Weights of a small GPT-style language model, trained from scratch on English Wikipedia.
Size: 8 layers, width 96, 4 heads of 32, MLP 512 squared ReLU, vocabulary 848, 1.21M parameters.
Training: a variant of Muon for these matrices, 106M tokens, 6464 steps.
Each number is 200 + 20 x the weight over its row's rms, rounded and kept within 0 to 999. Layers, rows and columns count from 0. The size before them is the row's rms in percent of the matrix's.

# o: layer 5 attention output (transposed), 128x96, rms 0.0876, rows 41-63, columns 0-95
# v: layer 5 attention value, 128x96, rms 0.132, rows 42-63, columns 0-95
# q: layer 5 attention query, 128x96, rms 0.107, rows 64-77, columns 0-95
# k: layer 5 attention key, 128x96, rms 0.113, rows 64-76, columns 0-95
o41,110,186,154,197,176,226,199,199,213,219,202,200,201,224,201,185,173,182,193,208,185,176,197,190,196,188,177,203,229,154,205,189,210,216,249,215,208,202,229,204,184,229,207,185,172,232,224,208,208,216,191,207,192,217,200,181,209,178,164,172,216,223,186,190,233,173,189,207,226,178,251,178,192,196,208,209,224,182,186,179,220,189,191,198,222,202,216,217,223,173,227,194,186,241,178,169,206
v42,092,182,208,203,212,183,192,203,214,196,212,200,222,199,206,193,203,185,160,205,179,212,199,161,190,169,184,208,202,154,190,175,198,211,227,176,188,209,220,179,208,216,189,212,193,170,217,200,189,221,241,193,168,186,194,200,183,192,195,215,180,139,193,201,184,167,196,217,173,163,182,217,223,188,212,205,226,229,162,193,231,231,184,192,206,205,245,169,184,195,181,220,174,204,182,192,183
o42,098,172,229,203,198,181,166,222,214,205,178,223,217,180,210,225,197,201,212,154,198,177,187,199,164,206,222,167,174,208,189,194,181,198,216,217,163,184,181,212,202,223,197,189,211,214,219,217,209,194,271,202,202,203,185,187,189,230,198,213,222,203,183,216,207,207,176,219,231,245,197,211,193,165,189,207,209,198,201,241,186,154,212,196,215,198,219,209,203,198,210,187,164,200,193,219,179
v43,096,214,203,198,202,177,202,173,196,198,207,244,233,215,218,187,224,209,169,227,171,191,178,199,190,195,161,161,201,201,180,211,187,190,204,201,207,168,195,182,163,188,180,234,177,201,206,201,210,206,210,203,202,212,208,215,215,199,176,188,211,202,147,179,111,186,201,182,176,194,239,217,211,198,208,203,176,214,191,191,187,212,210,179,192,223,222,170,182,204,198,207,205,195,193,200,210
o43,093,225,144,182,234,186,202,210,210,189,191,172,204,189,189,188,216,175,216,180,186,197,208,218,166,211,187,236,185,198,180,201,197,186,179,222,230,203,183,216,221,198,179,214,204,193,168,193,195,186,237,175,172,201,193,220,187,206,208,188,161,217,220,205,215,199,199,224,172,229,187,221,196,210,203,166,216,167,257,235,191,198,164,166,226,206,201,193,191,215,208,213,202,191,201,173,196
v44,102,177,177,190,220,142,199,189,198,231,215,186,220,205,194,211,214,232,206,201,229,209,190,221,210,175,187,206,233,174,205,204,213,229,198,204,228,179,186,226,189,191,198,200,191,227,183,188,248,185,186,191,210,195,174,174,218,218,206,177,210,231,160,206,203,196,218,224,122,207,228,188,189,197,186,195,197,206,178,201,208,216,185,180,175,200,202,194,194,219,225,196,222,230,209,207,197
o44,099,214,241,193,177,191,206,214,240,210,177,209,170,185,218,190,198,235,176,199,221,193,178,181,176,244,219,205,198,214,179,186,190,216,183,199,189,173,212,203,232,209,185,216,204,180,171,152,173,217,192,187,168,201,214,201,183,226,195,193,234,196,185,224,214,200,172,183,187,220,186,225,235,203,200,221,186,234,166,219,175,171,218,176,202,204,202,168,208,185,208,195,224,175,180,188,202
v45,113,189,215,169,195,221,244,209,228,195,222,214,234,179,160,195,177,199,217,210,198,179,221,185,213,211,172,190,221,223,204,219,224,196,229,223,175,215,211,151,170,189,197,200,207,198,208,183,186,208,190,227,205,163,188,200,156,178,202,197,194,182,229,179,185,196,223,201,178,200,189,192,195,205,163,208,238,184,209,150,222,190,203,231,187,182,201,212,175,219,201,183,200,200,170,206,193
o45,116,157,175,253,186,232,209,207,203,171,192,234,213,208,210,201,196,182,220,196,170,210,194,203,229,198,206,176,171,200,221,207,231,225,219,195,185,187,187,217,196,190,227,181,203,188,169,241,193,188,179,181,160,210,180,233,209,197,203,187,211,178,207,205,210,193,174,240,183,192,199,206,206,205,216,191,169,222,206,206,163,203,155,211,214,192,242,199,176,208,215,223,172,212,199,209,196
v46,106,213,211,173,195,181,223,157,201,217,229,174,167,238,202,204,220,224,210,182,184,207,199,177,220,165,218,246,186,210,168,208,208,191,205,224,190,163,186,210,184,224,219,232,188,199,182,172,189,207,231,173,208,218,200,196,187,181,193,195,195,186,218,200,229,177,215,203,185,212,209,201,190,190,193,240,194,232,177,188,195,235,199,148,191,190,181,173,204,200,227,214,203,230,188,189,181
o46,100,168,191,225,217,191,186,208,210,196,196,153,215,173,229,166,191,208,208,229,223,178,189,222,189,210,175,187,188,224,172,222,171,217,198,186,174,188,203,185,208,183,180,219,195,244,211,185,167,184,215,189,182,174,240,196,179,181,202,200,187,208,192,188,213,216,190,165,197,186,250,210,205,209,208,241,187,191,216,240,168,211,213,220,222,196,195,209,178,180,216,179,189,186,173,201,201
v47,099,188,222,193,214,192,199,196,222,205,211,198,233,196,145,204,207,201,242,223,177,181,238,192,204,156,207,217,176,245,219,231,221,222,203,179,180,186,211,240,224,206,193,215,189,186,185,195,185,205,219,194,207,210,179,206,218,196,197,146,212,224,211,200,199,203,214,199,185,161,190,213,177,177,204,203,171,190,188,212,201,204,189,199,162,218,198,220,177,210,197,201,201,183,205,183,144
o47,090,220,229,194,244,204,214,188,212,205,168,190,179,205,203,214,210,224,199,234,188,162,180,205,226,207,191,221,204,182,205,192,200,178,190,215,184,203,192,195,226,214,242,202,195,202,176,201,201,220,193,174,184,185,216,233,214,213,170,215,201,191,216,176,212,188,230,225,157,185,219,190,203,196,208,214,215,254,202,209,201,201,192,235,190,155,194,188,224,196,192,207,166,206,174,259,190
v48,102,236,185,197,188,204,232,215,179,236,216,213,198,195,199,186,192,178,216,214,193,214,209,212,202,166,200,132,188,194,199,201,229,195,164,221,244,179,185,197,220,168,215,206,199,226,201,197,186,207,217,240,209,193,181,190,197,206,212,218,185,207,171,190,178,182,193,210,214,227,197,194,196,216,217,182,211,225,201,193,194,219,189,150,187,211,195,196,233,202,194,185,211,170,237,180,150
o48,110,215,211,196,224,230,179,199,201,174,207,192,208,191,180,194,205,208,207,211,211,189,177,188,208,168,218,203,232,198,191,201,152,217,190,216,212,181,203,185,171,208,193,205,205,233,177,179,200,179,193,169,209,232,220,204,216,216,189,153,177,249,205,186,178,182,212,194,169,193,224,230,212,201,187,214,208,172,206,224,184,240,248,194,180,235,185,190,187,184,198,223,213,157,202,174,198
v49,094,196,218,187,218,164,183,201,222,209,195,217,192,215,226,247,221,204,200,184,225,185,216,216,186,203,192,182,208,225,167,202,196,185,185,161,192,208,196,195,171,183,192,201,209,219,200,147,171,193,224,194,201,193,182,184,212,187,153,187,180,207,193,207,202,176,187,235,233,200,215,154,189,191,216,213,182,226,203,234,207,199,202,178,188,235,212,193,214,203,171,184,220,202,169,190,248
o49,104,187,179,183,221,170,208,173,186,196,204,185,215,170,184,177,193,257,189,201,228,178,212,167,179,235,233,187,198,201,212,182,217,214,209,195,182,168,192,183,210,230,192,209,168,197,203,198,219,214,212,177,198,161,200,197,190,178,226,183,158,194,160,181,216,174,191,218,160,203,228,187,210,219,191,181,181,173,202,205,234,232,208,214,213,207,191,208,208,198,193,185,206,219,206,186,163
v50,102,202,215,166,192,230,194,195,229,205,163,212,210,190,177,177,211,198,222,221,202,189,230,222,191,210,213,168,227,209,179,197,251,193,186,174,224,186,204,211,189,179,195,186,206,194,139,187,206,199,176,191,209,171,203,227,188,197,219,198,194,229,222,181,203,185,207,172,191,184,188,188,154,196,158,204,190,188,186,213,232,221,190,221,201,233,191,204,188,230,190,175,170,168,185,204,195
o50,095,211,168,183,162,193,185,210,182,184,203,217,191,215,199,225,178,222,227,207,211,218,179,193,218,206,190,208,233,219,223,194,190,210,193,210,175,184,202,202,219,232,233,184,199,194,236,198,200,199,232,178,168,181,193,220,216,175,151,189,185,232,180,217,191,215,202,223,152,177,238,210,191,190,214,176,180,192,194,169,200,170,200,177,181,179,232,205,214,211,188,192,237,189,200,190,230
v51,094,195,211,164,199,199,221,196,196,197,181,209,211,238,208,204,200,191,165,221,201,174,223,164,200,236,221,177,200,142,195,198,203,199,188,168,175,216,217,188,197,189,234,243,237,224,174,197,199,178,193,183,191,182,205,213,216,203,272,185,210,216,204,230,206,213,221,220,207,195,197,187,232,209,172,203,181,188,208,205,217,239,185,195,174,208,196,179,186,192,210,212,202,200,185,201,207
o51,096,191,179,219,175,213,227,175,229,165,213,216,158,202,198,204,178,206,186,193,202,207,196,223,216,188,180,167,203,201,190,187,220,208,174,206,213,184,203,204,198,217,150,166,207,181,238,183,192,188,198,168,226,191,189,194,195,177,171,217,184,175,218,152,202,185,174,172,205,217,222,222,207,172,247,196,190,195,203,196,210,182,223,213,229,202,226,195,199,194,210,232,186,217,183,240,187
v52,098,186,185,189,189,225,226,175,198,225,210,180,174,200,205,209,236,219,188,188,210,236,181,207,220,195,212,175,152,191,209,158,238,220,174,191,200,230,204,189,233,197,190,198,178,209,202,212,214,196,223,251,197,215,168,209,208,189,215,222,207,198,173,233,213,171,195,213,197,206,191,206,157,213,207,185,160,168,211,194,197,205,212,198,221,224,232,164,214,211,197,186,204,190,213,181,176
o52,093,194,228,222,247,235,180,232,200,166,191,209,197,200,215,221,231,253,177,219,190,184,195,187,217,191,204,194,198,194,199,219,195,202,220,184,196,174,190,170,235,214,220,211,195,217,214,222,196,181,190,185,216,217,204,176,180,203,169,220,226,230,219,212,223,186,222,188,176,231,230,221,211,180,202,213,196,193,197,169,207,209,223,212,203,201,215,220,228,191,213,207,257,198,181,206,168
v53,090,211,205,205,207,165,208,238,231,206,175,221,226,210,185,220,227,221,177,199,191,199,187,218,233,176,212,180,210,238,209,224,168,188,218,209,224,148,205,208,177,173,201,202,213,196,224,196,206,182,178,164,194,205,228,207,215,223,174,203,210,201,218,185,183,169,181,171,231,205,183,193,198,179,223,206,184,236,233,201,216,163,218,195,220,196,230,194,203,226,203,188,198,217,178,204,173
o53,104,217,197,174,197,206,189,223,186,217,192,166,192,200,236,212,224,166,175,152,204,216,200,212,152,186,215,206,208,211,190,143,230,197,185,204,221,225,174,222,221,207,199,229,182,232,217,211,193,169,222,206,215,197,197,200,161,181,199,163,192,174,201,205,179,193,232,193,181,221,175,217,212,191,183,179,184,223,214,204,184,206,207,172,183,191,230,195,182,190,172,211,212,177,187,203,200
v54,092,201,221,194,158,214,188,178,236,219,209,223,224,204,172,197,205,178,203,174,158,229,210,238,201,161,187,205,194,172,184,204,186,159,172,220,221,241,199,204,179,198,198,209,200,208,205,201,210,180,194,197,186,189,203,186,176,213,211,210,176,240,227,167,218,229,197,183,234,216,199,190,233,204,180,224,215,175,175,199,171,195,200,208,205,181,225,174,226,201,204,189,205,211,219,219,172
o54,100,170,190,202,172,188,184,193,185,161,204,200,197,178,202,191,179,219,213,197,193,185,185,185,205,203,209,198,184,225,189,163,192,189,177,183,218,237,181,226,200,221,204,183,224,181,190,194,203,161,198,211,204,234,228,188,211,208,181,182,175,209,201,198,199,195,224,171,165,185,172,205,185,232,173,211,209,177,191,218,219,208,229,206,228,243,189,191,190,148,164,204,196,191,156,163,187
v55,099,190,196,204,179,202,202,189,199,240,184,182,184,177,170,228,225,220,197,206,187,187,236,206,207,206,200,180,199,178,191,209,161,192,202,171,212,174,182,188,207,206,211,177,194,196,229,188,206,227,171,203,200,220,194,218,207,243,201,218,165,217,209,214,173,144,195,191,195,232,180,186,231,158,198,195,201,264,189,207,217,203,176,171,221,190,192,212,208,204,234,212,190,210,209,187,193
o55,103,222,201,184,216,187,201,201,167,197,192,176,228,202,194,197,190,192,209,200,212,229,164,209,193,178,200,186,185,218,204,172,192,188,184,236,215,197,248,239,160,194,206,216,188,222,198,188,206,154,228,187,168,171,192,195,215,193,229,196,212,206,190,181,193,193,214,209,208,213,196,181,229,157,186,236,169,174,242,219,192,208,236,183,211,214,206,227,183,186,183,190,241,200,193,213,199
v56,100,209,199,219,209,205,188,193,217,204,190,224,239,227,217,163,210,249,199,199,216,190,182,186,179,211,187,178,183,228,207,223,186,192,188,217,200,215,186,197,196,206,178,214,230,202,206,184,208,203,184,181,229,231,180,189,188,208,209,196,153,238,220,204,208,210,157,208,202,169,203,202,194,205,214,165,176,243,200,227,204,206,209,212,153,189,233,224,177,171,176,188,217,234,204,215,216
o56,095,204,216,172,204,217,210,215,221,188,206,179,169,193,174,233,159,218,192,185,197,172,210,231,216,174,201,152,213,231,175,214,199,171,196,172,201,181,202,246,220,182,190,231,186,218,163,202,177,219,183,188,189,210,175,222,192,185,195,197,231,198,179,187,197,196,236,210,165,213,191,178,185,201,180,160,209,179,208,196,209,167,211,205,207,189,168,208,204,173,200,193,237,195,198,190,217
v57,096,229,188,214,205,201,192,186,218,223,231,192,213,239,210,222,231,205,184,200,183,218,186,207,202,203,216,179,227,207,175,206,150,168,198,214,183,172,209,179,187,223,228,158,204,193,217,196,190,201,196,246,194,233,235,201,181,214,219,191,200,204,187,172,190,199,184,201,199,205,202,208,208,247,177,168,212,183,179,236,178,191,182,179,210,188,184,205,192,200,205,158,210,159,190,172,184
o57,098,188,235,173,222,196,191,246,227,189,159,178,227,170,193,196,192,195,220,184,195,182,207,222,202,190,219,232,208,215,197,190,195,210,205,198,212,213,202,215,189,189,190,196,195,182,195,185,222,148,190,188,199,207,181,184,170,193,180,187,169,203,209,183,181,184,215,170,187,194,168,224,172,206,200,192,183,175,231,181,226,170,229,157,170,215,222,188,222,194,164,210,231,219,218,224,204
v58,078,193,208,214,197,204,150,220,218,195,242,217,196,184,198,213,159,235,190,214,217,227,219,197,209,195,231,168,232,221,197,190,172,207,178,210,197,218,189,192,233,197,187,194,176,210,195,229,197,181,237,234,186,204,203,163,195,178,168,208,209,205,225,212,191,224,177,213,214,208,164,226,162,234,220,192,203,186,222,181,202,192,203,163,220,181,186,236,194,197,196,180,184,208,202,211,206
o58,089,220,180,187,228,166,207,177,183,171,213,191,222,210,172,205,194,206,179,178,198,218,218,218,211,180,220,207,193,156,205,213,177,214,221,231,211,188,173,206,197,211,216,197,186,217,181,188,166,181,200,198,185,204,187,212,213,206,201,206,183,154,219,207,216,207,155,170,205,191,195,184,169,198,202,245,211,224,192,181,213,211,238,209,192,194,194,169,198,172,199,187,175,173,220,144,231
v59,105,185,185,175,228,215,212,217,162,198,171,215,193,202,230,177,182,184,220,187,212,238,183,172,185,179,219,214,190,200,197,182,232,169,236,181,197,185,202,215,218,173,204,168,151,219,219,197,194,200,225,176,210,216,207,179,218,215,183,169,203,212,218,209,191,202,177,214,189,182,154,192,214,203,210,173,215,161,194,198,200,189,209,206,188,198,215,214,194,174,195,263,192,183,210,207,185
o59,100,210,198,217,188,220,184,194,242,196,211,221,194,232,225,212,169,165,214,231,181,202,194,242,207,222,208,183,204,193,216,210,166,175,239,188,179,198,199,203,174,191,220,195,220,179,216,174,193,193,210,220,221,182,171,209,197,168,213,221,220,211,182,186,194,200,189,193,201,181,162,186,189,237,206,233,201,205,169,198,197,215,219,220,227,188,209,205,246,193,225,177,159,210,218,211,232
v60,099,158,190,188,200,245,168,188,176,170,163,217,222,197,180,189,185,175,199,188,221,176,209,198,221,168,176,215,211,234,202,233,260,218,202,192,183,222,180,240,210,216,184,211,210,226,181,191,220,195,213,183,185,170,180,230,212,173,201,178,199,188,208,246,193,199,199,203,201,202,203,193,192,219,193,220,199,191,208,193,212,234,207,187,190,238,223,189,196,200,205,212,218,169,199,215,199
o60,099,174,206,233,163,218,222,181,188,193,194,224,200,204,191,217,199,205,199,175,221,175,232,192,195,169,200,203,198,175,213,196,186,193,232,248,217,170,211,174,243,221,233,205,200,213,195,188,199,211,208,190,197,181,215,212,215,165,164,190,193,188,210,172,190,205,227,211,189,189,235,177,172,219,197,224,235,232,209,208,168,202,171,222,225,207,190,197,235,222,235,213,197,188,226,200,199
v61,093,224,199,197,180,209,207,197,179,204,223,184,209,207,179,194,215,215,224,226,172,217,221,235,224,214,195,156,220,181,188,164,189,183,217,212,188,202,180,172,198,198,139,214,223,224,188,175,187,204,185,197,207,203,191,191,221,246,212,190,209,173,225,211,217,205,180,178,194,187,164,203,194,146,180,225,229,221,221,216,173,201,172,171,198,213,188,176,215,205,180,188,192,194,205,205,208
o61,111,211,222,229,174,183,220,226,165,231,194,209,170,197,211,210,215,266,208,212,210,182,173,212,250,185,190,182,212,213,213,188,203,200,215,212,226,241,182,217,184,217,187,186,179,231,186,199,205,222,204,218,174,215,204,183,164,203,208,205,157,216,165,189,228,216,195,211,194,185,189,212,213,184,192,246,208,202,223,205,187,215,197,219,219,194,196,196,195,204,210,242,227,200,200,200,209
v62,096,195,220,216,202,209,207,214,192,187,240,181,201,201,191,216,227,202,196,232,199,215,184,221,213,175,225,166,195,225,189,191,212,150,214,189,158,245,186,230,250,170,192,224,181,202,212,210,199,215,165,186,203,207,190,183,184,201,217,219,200,181,180,212,188,238,174,203,205,205,204,209,169,193,179,214,199,198,219,230,177,190,173,205,232,182,185,178,201,194,167,210,208,171,226,174,214
o62,095,180,193,201,216,203,214,200,224,189,223,160,224,231,211,198,205,214,210,183,207,190,187,229,219,185,184,202,173,177,211,180,193,183,215,210,206,189,190,142,207,235,199,244,188,184,186,196,181,203,207,220,166,229,174,206,223,196,195,220,203,207,207,200,209,232,185,163,157,221,173,222,195,204,166,151,195,210,212,200,219,172,203,226,222,187,201,193,223,204,208,187,180,216,173,175,223
v63,110,192,163,190,189,237,187,218,193,187,180,237,223,178,188,210,201,161,208,182,215,211,198,197,247,164,216,229,175,210,208,205,184,183,222,200,212,152,231,212,218,208,195,169,176,175,203,199,227,207,249,170,204,217,211,209,211,205,194,193,229,205,227,185,199,231,174,202,179,209,191,187,220,194,200,203,195,218,203,220,192,154,184,200,177,180,227,187,181,166,195,205,219,195,189,212,189
o63,109,187,222,171,204,224,204,212,199,196,232,209,202,197,215,201,191,183,194,191,194,216,236,181,173,262,215,181,200,199,200,188,215,217,192,198,233,240,201,219,173,171,202,198,211,202,200,215,198,179,178,175,234,197,200,182,241,186,195,208,173,200,201,181,184,214,227,236,198,172,194,203,194,215,168,219,207,193,191,224,200,196,207,165,236,187,184,198,204,204,186,181,185,190,139,155,211
q64,087,217,221,191,200,192,218,183,201,155,218,207,237,193,237,182,179,186,200,186,198,180,179,227,184,209,205,183,190,227,152,203,148,188,188,195,176,189,230,182,214,214,177,143,215,205,143,190,224,210,202,178,205,218,221,169,215,204,215,199,210,190,213,220,207,220,186,185,226,168,188,193,203,191,194,173,199,218,225,190,226,192,180,190,189,192,196,181,193,201,189,200,190,194,236,192,218
k64,085,184,249,196,189,225,203,195,219,182,235,190,218,197,178,182,200,242,185,201,184,194,172,195,198,197,199,194,187,204,182,182,164,208,195,159,170,224,175,196,200,222,198,218,201,240,172,203,241,224,239,177,184,200,202,181,208,205,209,246,208,214,186,193,207,168,193,166,205,186,216,186,193,247,181,188,218,198,179,185,179,177,175,202,193,204,201,166,188,207,183,186,187,209,207,172,219
q65,102,157,188,201,236,236,235,195,200,181,198,163,197,199,218,203,202,191,169,191,215,203,225,210,216,189,198,214,215,220,222,210,222,210,174,179,218,212,197,191,224,175,224,186,215,175,209,181,184,161,190,159,183,161,178,217,213,251,180,188,201,239,207,194,206,198,186,200,203,187,202,226,210,152,205,212,201,197,232,195,232,201,210,217,174,210,223,206,177,190,206,210,187,194,168,185,187
k65,093,258,215,232,191,194,206,165,221,194,210,217,217,216,218,170,230,182,185,192,179,174,209,179,194,206,222,189,217,173,197,249,188,205,176,224,194,199,191,172,200,230,200,199,217,204,195,233,213,209,165,184,207,213,189,183,163,188,204,224,195,213,224,213,231,236,187,215,196,206,191,214,185,231,186,195,191,179,183,157,196,182,196,220,227,186,190,222,237,192,185,219,191,205,226,192,183
q66,091,154,183,230,206,198,195,210,202,190,203,203,197,201,195,201,195,179,193,204,215,221,241,214,228,238,199,182,235,230,226,208,209,230,201,201,211,192,197,193,190,185,209,195,193,179,202,177,222,220,234,186,184,182,202,191,226,241,188,176,210,204,226,175,229,176,191,171,206,213,196,240,191,195,213,194,167,211,172,227,206,228,160,166,200,230,199,206,213,186,209,212,178,186,196,146,213
k66,093,216,200,180,233,214,195,221,244,210,196,236,192,178,187,172,199,196,209,189,168,166,209,220,209,171,201,198,240,196,184,203,208,178,198,223,215,208,203,157,247,202,157,230,216,187,184,234,225,207,199,195,190,189,201,176,204,169,208,186,190,175,202,180,196,226,226,214,194,204,202,212,168,173,156,212,193,182,224,200,226,209,182,216,194,213,233,204,225,174,199,219,199,193,171,203,205
q67,088,228,215,171,166,198,220,245,163,208,201,174,220,184,199,193,189,210,196,217,207,182,217,212,216,197,211,186,213,223,228,220,209,203,190,223,179,184,179,204,202,200,185,180,231,175,203,227,188,184,207,183,190,216,243,213,211,235,204,201,224,236,207,182,197,157,179,198,218,217,209,207,192,217,223,211,187,214,181,238,211,164,204,193,200,207,149,224,185,200,169,195,182,196,230,206,240
k67,088,214,180,216,216,173,213,189,208,220,184,139,191,204,191,226,220,187,205,213,190,234,200,167,208,187,202,206,200,173,208,221,219,223,231,194,216,206,211,220,148,203,237,186,216,187,208,210,166,211,179,187,185,239,185,213,204,255,206,222,187,208,207,194,235,172,226,210,223,232,219,222,200,207,220,188,191,211,189,182,182,203,220,227,212,203,206,199,205,204,220,239,192,216,212,203,179
q68,095,178,178,246,202,204,243,173,166,141,199,153,203,187,198,203,186,182,233,198,209,219,194,194,216,218,198,217,198,196,190,193,178,202,190,210,201,179,219,201,193,199,175,193,213,176,243,197,187,185,223,205,197,212,200,192,184,203,202,174,184,204,206,188,237,165,214,247,193,201,196,195,221,178,214,192,190,203,246,169,228,207,176,207,170,211,222,206,180,195,199,190,210,191,198,157,202
k68,094,198,190,157,226,206,212,205,175,220,185,200,209,167,213,185,158,223,230,169,205,200,232,202,200,199,229,217,205,230,222,199,216,228,197,220,211,213,177,184,171,181,176,214,182,180,209,215,187,215,143,186,210,233,179,214,180,181,194,210,223,198,234,186,214,213,226,180,165,206,227,224,212,184,177,214,188,174,205,245,201,196,221,182,204,183,195,211,200,186,200,200,209,214,181,229,205
q69,089,186,203,198,239,201,208,213,179,251,208,173,181,179,194,223,202,206,220,199,244,200,196,196,217,211,209,238,227,202,216,183,184,236,201,190,239,223,199,201,208,168,239,197,180,155,242,194,193,188,180,190,180,207,205,241,213,237,212,226,202,189,191,206,200,171,206,226,204,206,228,228,196,178,197,211,186,201,198,197,201,204,203,184,165,220,211,195,218,214,182,209,163,188,198,171,183
k69,077,206,179,208,209,190,204,211,220,185,161,183,221,194,164,167,201,168,213,194,214,208,181,233,197,199,199,202,180,209,192,186,193,199,232,236,200,179,185,178,202,191,211,186,199,201,209,190,211,180,189,200,211,203,208,163,210,161,201,157,218,226,222,186,155,223,187,223,141,201,206,205,243,193,186,207,206,201,203,204,232,216,190,199,190,190,214,188,192,149,236,204,157,187,207,191,208
q70,095,199,196,192,200,177,162,194,214,179,186,212,180,183,198,213,191,184,232,208,218,196,189,204,152,193,159,182,192,204,174,171,202,180,235,195,179,217,197,202,179,216,195,191,174,226,185,184,197,164,174,217,197,212,199,176,172,195,183,182,206,171,195,214,225,226,187,199,220,216,213,201,234,187,204,168,247,202,205,211,216,210,171,227,213,160,226,197,236,246,217,217,216,197,189,198,210
k70,086,209,171,155,245,232,195,203,231,237,213,227,198,215,213,198,204,186,188,188,201,204,221,211,196,218,207,214,189,213,230,203,182,219,196,217,204,217,188,160,218,223,167,174,233,199,216,203,206,224,181,183,178,179,205,168,201,214,191,192,199,185,205,165,190,215,198,186,196,200,225,211,174,199,208,182,183,154,174,186,204,208,174,200,182,159,201,225,190,212,179,164,184,171,192,239,190
q71,101,196,182,234,201,241,194,192,186,178,202,164,159,187,220,177,160,177,211,205,218,210,207,206,246,225,191,192,234,218,179,182,205,202,221,202,207,190,185,199,200,190,195,182,210,184,202,217,202,165,212,150,198,168,180,227,216,233,221,181,205,216,202,205,217,189,203,219,233,215,216,249,183,211,222,216,165,220,213,215,197,205,221,184,160,197,201,201,205,173,182,220,191,207,205,189,210
k71,092,256,218,184,215,228,183,204,189,219,186,199,194,197,214,215,189,218,202,193,197,198,236,196,203,197,203,220,195,265,177,214,235,191,175,194,168,204,185,185,207,207,209,189,216,205,186,230,201,224,176,176,174,159,204,207,202,180,225,226,176,228,208,197,197,174,203,219,207,226,197,237,212,173,191,135,185,180,184,190,200,194,202,209,194,200,226,208,206,177,194,202,208,208,181,221,171
q72,103,215,208,168,179,227,167,181,210,204,180,227,220,171,207,194,213,184,190,217,239,222,195,192,220,220,229,165,187,213,199,217,189,187,226,211,166,222,220,187,177,204,194,201,205,222,183,222,230,201,199,209,217,235,242,199,177,182,195,201,210,165,206,200,167,230,183,183,227,199,161,194,155,212,169,174,196,175,191,208,204,190,214,192,206,187,181,188,207,212,207,171,216,191,209,201,242
k72,102,215,194,205,187,194,227,216,232,178,226,200,185,206,193,217,217,220,198,243,167,208,196,189,190,209,193,209,200,199,214,173,201,191,235,208,213,169,206,164,209,183,200,184,205,243,188,197,207,204,217,214,216,210,219,194,225,180,267,228,231,223,194,204,206,201,191,186,213,201,206,186,164,187,222,209,202,241,200,210,164,200,170,169,223,235,196,215,228,210,203,194,209,211,242,171,193
q73,092,224,187,195,203,222,198,187,192,205,195,161,222,209,200,209,199,167,214,212,208,215,193,210,201,172,203,175,206,181,173,195,212,171,190,200,183,195,153,243,216,216,193,175,180,249,215,202,233,200,218,215,208,214,206,215,175,185,188,165,226,184,202,201,204,185,169,180,250,204,180,190,202,185,198,200,161,226,197,173,192,203,240,229,195,174,208,231,198,196,195,222,218,188,237,173,190
k73,098,193,201,201,225,219,206,204,163,204,183,200,215,205,175,182,205,198,213,198,200,210,238,242,221,188,210,211,184,190,242,206,195,259,201,198,194,192,197,220,230,215,196,193,184,171,176,216,184,220,176,194,227,201,214,218,215,214,224,193,210,176,175,183,192,191,211,174,198,199,192,230,178,181,181,202,176,216,210,182,159,230,196,205,163,205,216,216,199,226,182,238,204,194,188,263,208
q74,099,196,231,227,173,218,231,152,199,180,201,162,161,199,195,222,210,214,175,178,183,183,180,197,196,244,199,191,209,196,180,182,224,232,217,216,154,184,152,199,187,185,187,204,216,182,224,201,193,210,215,179,215,207,216,229,236,218,204,204,195,180,194,190,231,225,172,184,221,199,228,198,193,182,195,222,190,219,200,191,200,236,226,222,181,188,200,204,214,226,212,198,205,188,189,186,221
k74,098,185,188,232,207,208,199,243,208,264,186,195,194,243,186,175,216,194,186,189,201,188,227,184,227,174,214,188,203,226,229,191,226,218,201,208,218,178,182,190,188,202,192,204,196,190,192,181,190,227,201,198,178,170,170,191,222,179,213,219,205,158,205,182,200,189,183,194,189,197,190,243,160,194,210,202,170,200,195,223,180,199,152,190,200,207,227,196,203,152,206,203,210,212,182,195,172
q75,109,181,190,181,160,208,203,193,189,196,206,229,206,195,184,212,196,190,205,214,228,201,190,241,188,230,223,195,194,196,241,185,209,228,189,221,180,191,204,218,200,187,191,206,211,175,182,178,194,169,222,165,250,217,194,174,210,185,179,189,178,202,192,204,172,202,177,207,249,179,211,204,175,239,223,191,228,194,175,213,177,203,182,172,195,160,182,194,189,174,182,186,214,202,228,240,207
k75,114,209,188,186,192,174,202,186,194,240,185,198,214,225,217,195,196,205,174,159,212,181,208,169,158,199,184,190,201,201,176,228,154,201,204,193,191,190,200,208,188,193,210,210,199,236,219,223,207,202,212,225,183,215,203,200,201,187,207,198,212,175,202,226,217,226,172,158,235,175,169,210,170,204,175,203,179,198,191,207,198,200,229,220,218,180,205,178,195,209,236,172,198,163,252,165,190
q76,100,208,244,186,226,218,212,217,227,214,188,200,247,184,207,198,217,236,185,198,198,218,237,188,211,191,235,192,185,193,209,216,216,184,214,196,196,214,220,162,201,209,219,200,203,208,197,213,213,243,197,235,213,212,220,214,175,203,228,217,227,207,196,178,205,203,180,175,179,198,187,193,228,169,154,245,231,203,173,172,205,206,196,225,207,205,213,188,207,224,213,193,221,165,212,228,193
k76,136,170,225,212,205,191,199,178,229,174,201,192,193,201,194,198,190,198,198,213,221,200,169,189,197,178,190,159,196,176,189,214,216,150,245,221,204,202,217,197,213,177,263,199,197,220,193,221,221,196,200,245,189,197,194,214,201,189,187,188,185,214,207,204,191,203,162,153,215,191,209,178,215,182,214,209,212,241,196,184,231,195,211,212,199,180,219,200,224,194,227,194,213,199,225,152,176
q77,105,198,223,173,191,191,207,236,193,210,174,226,190,196,199,195,208,226,184,201,197,179,237,197,159,180,218,191,173,196,203,187,217,196,197,233,178,219,212,217,212,213,244,192,178,176,178,202,216,180,198,213,228,249,212,208,201,171,177,190,230,198,226,196,185,191,182,163,229,197,195,195,198,217,178,197,223,234,181,203,191,211,184,223,230,215,215,203,202,220,219,171,231,221,190,238,165